config = dict(
    num_hidden_layers=8,
    hidden_size=128,
    num_attention_heads=2,
    num_key_value_heads=2,
    head_dim=64,
    intermediate_size=256,
    vocab_size=512,
    hidden_act='gelu',
    norm='layernorm',
    norm_place='pre',
    norm_eps=1e-05,
    positions='learned',
    qk_norm=False,
    attn_scale=0.125,
    bias='none',
    tie_word_embeddings=True,
    parallel_block=False,
    init='normal',
    init_std_qkv=0.0442,
    init_std_o=0.0111,
    init_std_up=0.0442,
    init_std_down=0.0111,
    optimizer='muon_variant',
    learning_rate=0.00527,
    lr_mult_o=1.5,
    beta1=0.93,
    lr_head=0.00983,
    max_grad_norm=1.0,
    warmup_steps=200,
    schedule='wsd',
    decay_fraction=0.662,
    decay_shape='linear',
    final_lr_fraction=0.0,
    batch_tokens=16384,
    max_seq_len=256,
    doc_mask=True,
    train_tokens=87860000,
    max_steps=5363,
    dataset='wikipedia_en',
)
Each number is 128 + 32 x the weight over its row's rms, rounded and kept within 0 to 255. Layers, rows and columns count from 0. Numbers have three digits each. The size before them is the row's rms in percent of the matrix's.

# layer 5 MLP up, 256x128, rms 0.091, rows 0-255, columns 32-63
103:118136130049109085153090167095137082130124138115058169169108103144104112105193087137113147094148
103:116147113132176090186144093127096107144066089107130104086104159146130173161170079090169094088128
103:115142122153132108162117075114114150129108140218132161110094128112065152077152033132088137087115
107:152141094137100185198180123099090112130107152139164163139141131100119120153138066182061123084168
099:145062126149083157126114154139103090105113117185138132132130108133133091155095081147112142161120
102:126102156107174206150045136159083048153118084139137122152075095170160146104167149114121105092117
084:080163072158098172141070117122151136184114139139206151134154130101138072114122117121112130118163
099:161094197137147146048128085107081029142151125126129087101103142123152114118125103139103141141115
096:066085142095133182162125121134111144116135067122086171162108168139156177170104142168136139130147
097:188114100115108121134169108100170159100082158117100156156070123089075160203121123080137092133148
109:120088158080105096125075128151144158086069148107094168122130173123147089145143174078110112123148
103:115179169185122131117146086167109073142094111105144131064145084117077105129147060157162161129147
100:139107121152123125125114113113140177101056166142074126180111124143157119164149160110132112098103
104:119038106111108114139125173107060129121123138084078164126139097204100125134151144103114133154146
103:094089105158098081122102115095201143139083134147116134112192097135116147155080154170105171142174
100:100127125146122163142120081128072080142207179148114164131127063141185115199104090089191090113107
099:106180116137157105104095120091083128147115063160161133107105089134169146143111131112077145131160
098:119105167131131138090132100151162089197124135161101187104141151099117159142090195116113075083085
093:089049173117164063152136088142153149145135095114134081111135175107134072108210099131130108130101
099:174136129056019099108118094194128124115130116167117164163116163182093129161128062121135201093144
096:113142175130149121173093140113062082107124172154112172080182114172122191180138129111119171085145
092:158138125160126102125100120183107141144174144160132134173126123132143093166177158088141108095172
095:177156200139134157155182120128131151197121126152063146140107127122103177102183143105107129158112
101:162132122094122119157148118094154147144088127142118128087124149074109102136154152137113098091166
101:042162175134090118122060132045177110141083110106151144128077059143101148156114107155136152156126
103:175130137146106138124117093126105092135094137143167101135129118096109154100119141118129157136100
090:098075129156185096118086141143132119138126103120145172096180135080135116121115128085172149099101
098:136112109137089114127100143109150087154159124099083133121113070112110133041158120118075064117169
102:134096143182135060125164093106135128141180159149092122160146162123145138158161125089126153096164
104:186104112056155161038106097124163064157135064126111123085151175176129114122124123131063146102160
098:163119134105142120149122135142095106084127112120173163082140159116121160114138163098116188067089
103:090093185131122129145117172109130094091154102158155139181115063150154120183138187116112151111107
097:110126149099123153094155112105078054116113117110148094154156180179177116161136110114127103089088
103:157096133094119122133165096111105118161071103063167119126139149119091110144178159103124066131157
096:167158071116098049060153100136160147149177078173132129164121160167085150134130134162070126110144
114:118107128085091164136085159100109114094136153203121172094100188155129093129107134136107117066150
100:119180173182083110189075114108064121131085101120084166121126176191102135064131120139139171090191
095:147112122144094154125080163101098102136105093131166157067168089171119088161170129150111061172158
093:067135147120108145117169151085162128167104174155133173116172054152093124134170097149129093080147
105:100110132139097169087097107149131115116128142156166121094043161122143096129156141069117094077152
093:145119168129160159153075144108078142166126135159161146130112091097114145102153109121115094079138
096:099161104162116113073116070134086101225114134155121104099070100173157168109151157033136099131068
101:135137147128141069139104182117124115111156078145126112125116108131135092105196067143074097107150
104:065093129152125116143091092130142135139121104172122126043121094134113163107159173171134135092153
103:133074130102176104099117153141127140151082093125190099165109117156143138093183094163140123131069
090:112164123120200165097118120143065166142157134139130084148140153134114177141184117132147117150213
097:135139150120142159170134136066170142122168076147095082164144165099199121108158123087107148134124
100:080120122140049160100171139158204147126133096137123125113086120120139170098156050111096116123150
100:093105108150105135139113175169148115075122169119139093090087149084129105143170082099111215117119
099:085130104144092117122175111129093120194148156125077111123112141178119133110149152159100149102081
100:081103113174139155070156139124106067117105108161162084092073108142088142166172137062147161108114
097:170162152114099097114132167093113127086124078160167182142107092110179116156164088085113189117125
101:121075130100132120126101105133160180177126126068180147082061119170160136134141083113121142111109
094:120130100163150074115096123116165132149132148152062114098165086113116175133110123130156137160096
102:119161145139093126067153147135132130108142095146090084074165133105123163184170118162059104035088
100:203064096122120129161137158125077108119082122141108130086111115111106146123129132115074102096147
111:134174138089123138051193115157142074123163112137050168106114097108111162133161127091156160117134
103:101069157124093136136135034160126040076101147121089120112101131112138094174118129114156109098069
101:095113210123128154158109111115144140215107098135153124103112138191077111136144108124158122120102
092:187133160166117138107144132127116137133097119094119127111128165063173155127149066083107184098097
100:129158108093109157113122087132111159081131120170122092160139159167154124103153068120129126187087
108:119101161152097143119146140119137091172155077151097236107123106098094112144096087088169099110161
104:136054171154153166108200178118074118151145140101105187117112129099164070087126069086130113078045
106:131129191129091133119093202138161138153152159146168107117182103070129103086145067123157121152080
109:190135134105097089110121106061090092150124048112105208071160078124126096146135128124186155160123
099:092173151151171154122096100151088122156083170157110236130099122145158141087205135167160102088132
108:087103179210138100121128139121102113141087158127069230073110095112185143128141108141083153153155
100:115076118115143110075158150193151098087192178095074102097108126093167112122151136195092100135133
088:132160132094137142129141124117162126143121172166146113208151149196118082132141103158156156165064
096:164102159065160105122113112170092133124123108146171081142132095085113046126108105186156114070115
099:131133169161176131148131090081152117064128148087160150112098168140137117104147110108151127172129
099:179115080125103072179113192060114092143162130198116134153110071123162169104135114080150065168069
104:101117143133139139203157129130082148132146089105133129099102143097071157181165068164189092128115
109:090111166088203123098115116097117121097120082109114148143160128141120119075157127183098125158143
104:125150228122155121179162127122183158178161131150169103149123129139061149088128096107137069117082
104:138156102085076110068147100168132096159084102162120152127189147136165120111063132139126173105112
093:167141160167140139056162144030171125120129106093162116141109181131144073142168077133159099133107
102:106113175149111158108152046157145117088172107140129124138081176152150126129101132149089175134057
093:135132100149117171123132126165164121179104124111118178219099135124216137148077085121135086088106
100:172089130119144170190053160086073128120118101149110130130112190122099153134167135101143070150129
097:145159110187096144153135134073148096105137139142133136137146143139117158175095132116062163159123
096:188092097128147085118106084116115082176134138190082131084104084106094139123102183116180043115135
098:148068100223099056174137156136153111154128126118064105095149088123140109180121143170134206155089
104:096109126138138118216118075163097165129114142049153187122144080117099140133146128094173144125057
101:104054167123143197170106132163129145141087000115102156118086176128136169155142112082125091125098
108:122073118172128174172171139064122129131064110049088160078121121144134071148136131179091115147151
102:129132154163174145160159163087144111082123137131152126169165076139105150138147161106133109121137
107:099074128116060094140141029179159134102114144139124108094122153089099132160134126122121159107097
104:146156109132200154112141112125105101099119132124124166117143112104120108106176067121100075156091
101:150136075084121151121097144088085109173136087159132140149119163080064144089174121179135134103174
077:126122121125202151125076143163091097149096166042099127141123071176133087148119168113169158187058
107:115102091122103160118108109114183136175137079188102153127147083125100081165178114102127136192121
102:102149167156112177172150119095164117110106165173126104149128088176110096161155120052108100182064
101:106077119107123142134137120134056182104122169159144159121159128136056135167203101130160105150082
099:127139159142104150123159157070132111074105153101150119038130143170150163184164097136095155086185
111:096111134115108191138149122112123103157093122170107124153095095103121166144174165151143120124111
099:126133163117065118132077187132109121096134107143117182170070168155149183150116130140086098173077
098:119159121092134111076052123227127221126098114089135122131178091074139167127137105129142165120151
095:100173156141166090109066113152129163094117165144120103145125122124175106184170145062071122098124
095:169163134197108141136078109153117143148077108120129161126117128098100129160117108121116088125139
103:122103122161145196151131174103105103155108067125123137135161139165154069182136123113049175140121
094:137142093143165134112119139195103132112144152154070150084159141157099111166131080125151102188087
096:153116131110130094147112139210132144080150170081093128120165120093139152177074077141163151128115
103:102113144083131065097178088161081128118174186045096164127110109119082192145154126171141108129149
086:138169116151104099116170151157117147128213102159088117102172078075136106127118165122112165125136
113:082139131109086204164116156115099067143097088152156098108053145105090178147145103134144078119149
096:093140169134166149131131127129140121078114182135119151137104127119110136190120117137104107122088
106:135114085091127126153067179066157129098132109115143114082090138098181087154172110158068115127120
094:151147126108141113135167166159118135114120144163086131117198179109132129107116121040148105115183
094:133075140178156104081172141125132159144175193085147103182123092149125131132088112121130138103106
103:145114129129109178075179138126203126160143109158139165134129127092117082173186154101118075088062
098:155104137111072134129041145148047117140079109140117158148181136163170094175171169103142159105125
093:145128125157149111189108132150091170089201116118146125090137096174136139107147134128117096121147
096:191133119117102111122155116070086033148127136160097170140063096131095110199150189099118086101120
100:137127135132212131133109080116052146110119118165140141054129159196083139149138152139116097060130
104:139107128151129125157117110137213097137151096144106132123148147160079080118113159119093103093100
094:137095123139104190090167165095099165140141092085147095146094149121136106138127128064110084144117
111:124134184078059075169123098138131127159112136113116195161133203110149137094125174153109081112143
105:129083172123083088110122083134144111181084156093108075151120176092101173164128121085128164107113
094:142124172146149106154165136148170131118176144164103089132152114094107116149131135104101095149133
106:078104114086123114094134094123107103149143151169161162141063126139138182136103158115154103157068
100:179119168130183174132133129140130101154119182120156090094098168134139099169155103111152142125100
102:197149098107191170109139121118129171113177115128128148115108115087138159068137176123115091116107
099:173088146103177096124128083125128152167108119129100128199155090084103129088201103104143197133167
103:143113147179112105160144126127098101171080139127139136153106141096154163064147120108113110119151
097:143146140189107114085087168096123174153129079094140102084154135017121152145152103146139138103142
103:161090110074105115112124130131137129110130117170126101104077153134097126143134126128125127086124
098:141115140147130153146105132140118150168166090121121144146124096136114109149097101081132072155163
094:130116144069164124128161156151161158092151136175144112088167110085109108113115099057141125146122
083:146123124095127159071133131076135168115110109123104218114118040169134147142164154123138089140111
100:161146139122164183139172078163120089162133165184095106178164161136112131094095150102180180157152
100:199121155112143199123151106110173165166066041129151097111095191117082120143128133121098140149115
100:144154184134114134130167071160111119188137174173158112108147154180181143077153085122093076153171
098:134113124139089134095125050108154111107174099193112149139084141109156154155155151118156123131165
098:130122080105171150086108095118123098171151057143126149093140124089087112110142154208109135116146
101:149170095208115155151116082121141099069096098121120093125108088166167168150117118140103126129151
110:094137140150181129104118152131116103052177109130098166154054113100155171102101088148118167033129
089:142097176109160059146152164085070114156073083122110134157156150135165163154123119084158105149204
095:108105156107114141104176134177077171128172090087118114129117088105142155131160139120172153110151
102:126101117113072152137144164107209068156078119147190174154147157154125137140138070155129152120161
109:141093150153122197101154122066098097115154071173078129178146134130124160174164053096165106162144
102:144178096100085162151172124177151119075123115168121119174163118119111084147157173105168119157111
095:126138105146127130157116073152173082089185144107139064210072069121135109170100109144097157133147
106:119139170074155147097159052097161109082127136117161132158097126124190143115169113047103124164134
091:107113144148197122124068106152135160132125185146102115121163156166121111192177150141097093076114
096:199162122129123114137112165164096095099094089141080147152140109107130116135140054162119161142161
101:163106144178141154069076129040126133119116066126115121095141131127144080161136138133136143112139
102:098097143115082128174112147109176136183085105175071172079198162134216132178146107127100152134124
105:102095190076174109149117112134133134160134114135100172136120231079105121188133169133126140137181
095:185157115064140154156135100123164101148119069183117073093095114121094156162162137129160129116168
094:122071103165121098138138067113082111110156102119098146111148172128134169091149159119155089093161
098:104042139099096094164144167146146116134099144149188134166111094202168101073171137101072105113133
101:108147125136100146134073080150129171056133137105126128101091118173085083151156126091093146161140
101:111065087042152167129166116165112149115150108178143163178094103160091123148131129156112138117118
103:155090114112149151127125146121100066095131134125095135098127179030181132149098138087228146092123
100:163093114105106120206155118037095155149099148142097163084165150142108128058128140136163094096139
105:101155165161079176118188129121127109101156097116104151153095117114086094065158074187135137168143
099:181144079160104106151176126117135087148046133144092148077149164149131143141168121052109148096109
098:112081139115111093124125084117161084120098125131166155080151144156064132140139074128088086131137
099:118061153141097135085168151077136119051106135130173121053133088191148178169152110157069136139105
101:097144112171159083202147120130131093088110090150129129148065103103215158146124154085086134093145
095:130112111128100094140113096117107085135138087127095125172158126068094121152115127138159137147150
106:172166147136120117131042137097188135144161119197119115093132164068104135132187140130131149089129
097:112107142109145165170121144142132170149085152142136110132104137140133063078108192136167144102129
105:110096144067131152190107108173150167122112174129095166079165127126116098090152096082157143116069
095:084133131128147148119138165115114128109104168123098032180147099135111200129092069118175154146137
102:130128097100107129147134110117151118118176117110147165149117100118141124100098139133174151086149
105:134123098163120118087170157154109148116120126082161096135143124132078164107165111076162150108068
104:074149147111120117116170149168104051163121083140111047110149084136095162133083100105148073107148
089:159168123153174095179144139053118184171190140123086117174156103180167119132153124118143087142131
101:135148155082082093151135130147142140132083112165121115087116129084205093144145180126156112184165
094:079145101113094142147051137109115122184143090124106134104135097165154158095134135092091166112181
097:129086136114101083160092133082139093158135112127086129163116130148149109140108069100130092155139
106:143093096121148195132085158145152116113042153193129140123108135121150182148136062137146081132148
087:132108151163160095085125111167129174134113131103166132131189122091132194174121165132153100107123
093:081082095157159138143140130169065114146126100155109068134161087111145149154206147160105182167090
098:145106185071158132086054137155141122104104148129161164136103119166107067112159096141124097106149
101:074116108150043122139069097107059171114105137137103162151104132143187131181118110059174161111166
093:149137180156123153151141182141113111174122094086101081129108140159115162162130102122133107119112
100:125099155123100124184130106104131164125095140181079136165118159125170123136105125118187098102144
109:141148139142114135183129070131133093153134125116118137101127072110108108175179070073138139083094
108:178145127100195168149127143120122058079159098183123120104167177105148167109116118117144152155150
102:103111165163150112109136140164123127122106106126097117075066109117071089124093160089132103103105
101:103114151086122112159073098131135066164123147138135120104071091141038147176126185089124149169123
100:137134190097100090107109066112168166162137105154095110124187142166104084192140103150155163155062
105:086122106135074160121093140176128113145150084109142109143096156151173160082123166138174209062188
100:069170081129173129153078064144181140169145082183111178159143160111144146152200150123178110177188
094:107139086081086165134166107169106132162109166114116108124121107178156112135125157087133152109098
096:119139092195139047158115108065145110163141118161148104169129165128069176116158153115075122121167
094:218125176086149200099118105096166137095076143163109109109121066144126163085129099094113156147128
107:154155143112150149128093159095184048093077144121105158195086171115109160143115209116045101152081
105:139119047107133182128128124110147132090163138120194109093165118141149126113142140152146125150154
103:109128125096101121124089088126137146115075164079151143130120100069080089048145145133112112125140
091:104119161167152181130120121145104163138118125087072161084105070119109088058134142084117090076100
099:099172105118096142104133126097140152091086132120097117207096161089102091153134145122078169165118
105:121124066103137133072146159099195129162087057124111199110120086131094111114138162104120087124111
101:099136114102169091122127112087133111143164110150161152079053076110119122125117076090105159123123
100:136154166166154135111151114184098090088118118156171164133114089171086165123142158133138125092146
108:142124084087095171123109123134101116102077110107065121144130156145141158154137127085178169072061
098:160052104143112142163098109096125111086139106034160124125118104151143147142131124114123143135121
090:095087133145131116108099211153185134150131138104165146167118104173144147186117165091114097104135
090:159110177117161141128125142111115139140134096161110081124122096110173139162108127106084187146105
100:133136192153148142128152128121128155160181102143153134138146113092090139117118106239134107080059
101:079159134144095109161119120133135136148134122103155142110156168164151127106134107144077120182152
094:126092215154140148174121163138173152089150111103076113179107095117099152090212171096101141106156
101:156111171148063092118122119081094129123091163109185089146054132130124122133132071157117126145078
098:115093117103095071183132205129107160184065121177140152114190110125170106102149123122146134135141
092:115070136051113135151151103120136142104073106120193097165151132075141213124193077137104100121197
104:155125090129113144069083154144123112121116088193130194156101131071129148118147144143137129188160
102:099155214132149100085128108141152149068114119116102095176090091117171177130107143200148150134121
095:070100101122147117088132092134106141098167138178094100160139100152153149148167119095086104147124
099:082117139130156042150151125137129113183118134142161104199159143076114158110192178090155137145166
090:140126127118119159194079152115181064091159176135094099143084077153150086141112081127164148126188
101:163182080125097122137138133149136072124172084110131123138145116167063088143184091130109132068101
095:144182206102131164096118120108086130137122147113132159154142127066150149165121145128103069114105
104:123076115153125144132102078143102116134113143116180066104133120169103150144138113127108047088096
092:165151173127135039069111118155211130130134153105131163132142127086168153088139099081155092129169
098:166143115090133125135131158074180087138081129220191139067066185122110164176145104092125109134192
105:115117122129073117128131160093153151114145114117079158097074127205161113189158118125116078115107
099:133153119153150118114188081153097160203164071118139135060145133113174089117101185158118156110145
097:172163154163161094075126087105109138076121131170147177139117139058129138150160118142135169070061
107:119129143123093092130130049141098130108116196168157120161235121135138104151133128104123116139173
109:121128108135123107126186174080123094102120083138079131136098101162110127145131111094103113114083
099:101078113169142185154110058120176102151104130083076133177119190131189123173175134108091150112123
096:165124111145139174101094113068136124167129082127096174162157151184143111191132141116165198143104
097:152131099140119153159143062119151081161071083161165121153094139194137140119167134097162173135109
094:145086172147083112112119181142135095171097110131128146127159124142171174107089147164106173099088
105:139115089092111167112101126122117137089139148145137116082142153147107127089197166120142104116154
108:116149121155144115204115140101164073078132134194101147135153134139112146113150107152152152091100
101:109129133124081038102105148062102141105077123127129095111170071156158168203134127122052134168129
105:134125125117159130064112155149119109083227113113132189109135114060163180162171082099191104065117
098:089103120174151127106135117174165113142137086156114151070114080090156113133076139117180144086129
101:096158131109101099138162151130184169062138128118113154137101150106133094127112166094127091061102
103:077098154168164109157043113135111115177082102195107103095167161067106129142123141094121161122100
095:157115093120170107099154134089178110131081112089209175126156101108132179141132107144070182095133
105:115119080167085149148106067152126119098157079163127150123169097187096150117177134123157154154081
101:131127112147125114143157112115136134149136152162090171097147132109223130160150133054176133134139
102:177137177125050187101097165158154129132143096219113192199153133109102155136113087104107140122133
096:118106105160104166138120073133183106145082180092156187138098107098147125116171142104128121028135
104:087129097109129100093100171139063066136095159193097197125117097188122142141160137139097103136141
101:068110059127133159085129160148098130172080089062162149119106124132123088123119150094089145119160
100:153059145149079133080126129105110165092133103148097151114139126127096138098126101127138105101170
098:129095135107103206171163114112160057107145121166189155128134143166056111164092125089166153163104
100:117122146162111108123079140113162123070133087180100134191089133051101166083188152097098145087105
108:159102134143106117086081181130150039097124177116157130195151132123089170097114179090121094101141
106:091131122137135100148082216122159060134119090099080135170084133130111116119120140080087115059152
096:144117120162122117073112190091110066128144159111133131123104114043098089131138208060148147101176
101:076165109100128150080150089077160111158103162092122163154128106120109125243091171141122161058147
102:057091108141106126187134079089083135115106127132100115166122144132125210140128156140129137084126
102:091142139081096126084126080080091115136134100109151139138113103128089145107119064107136204134093
100:139192104125149175056110173143091103080130189144144152119038157085088132122109131100101104115122
108:113150101135127119125092113104071131117082094115143142131121112141076128134167112139138085107146
101:126107123146132172132090142078129109118173126141135147135087134137138133110129142116085173044131
097:139141108067129095170133136134101147139161168165123071131149160073144117106164133100095147073159
108:103047146063127136141170169157167108119158153089119092142126157157087127148129072128138169139134
105:205152192086106180120116112090151152169118137150141113132140133139116109111144122116062125167169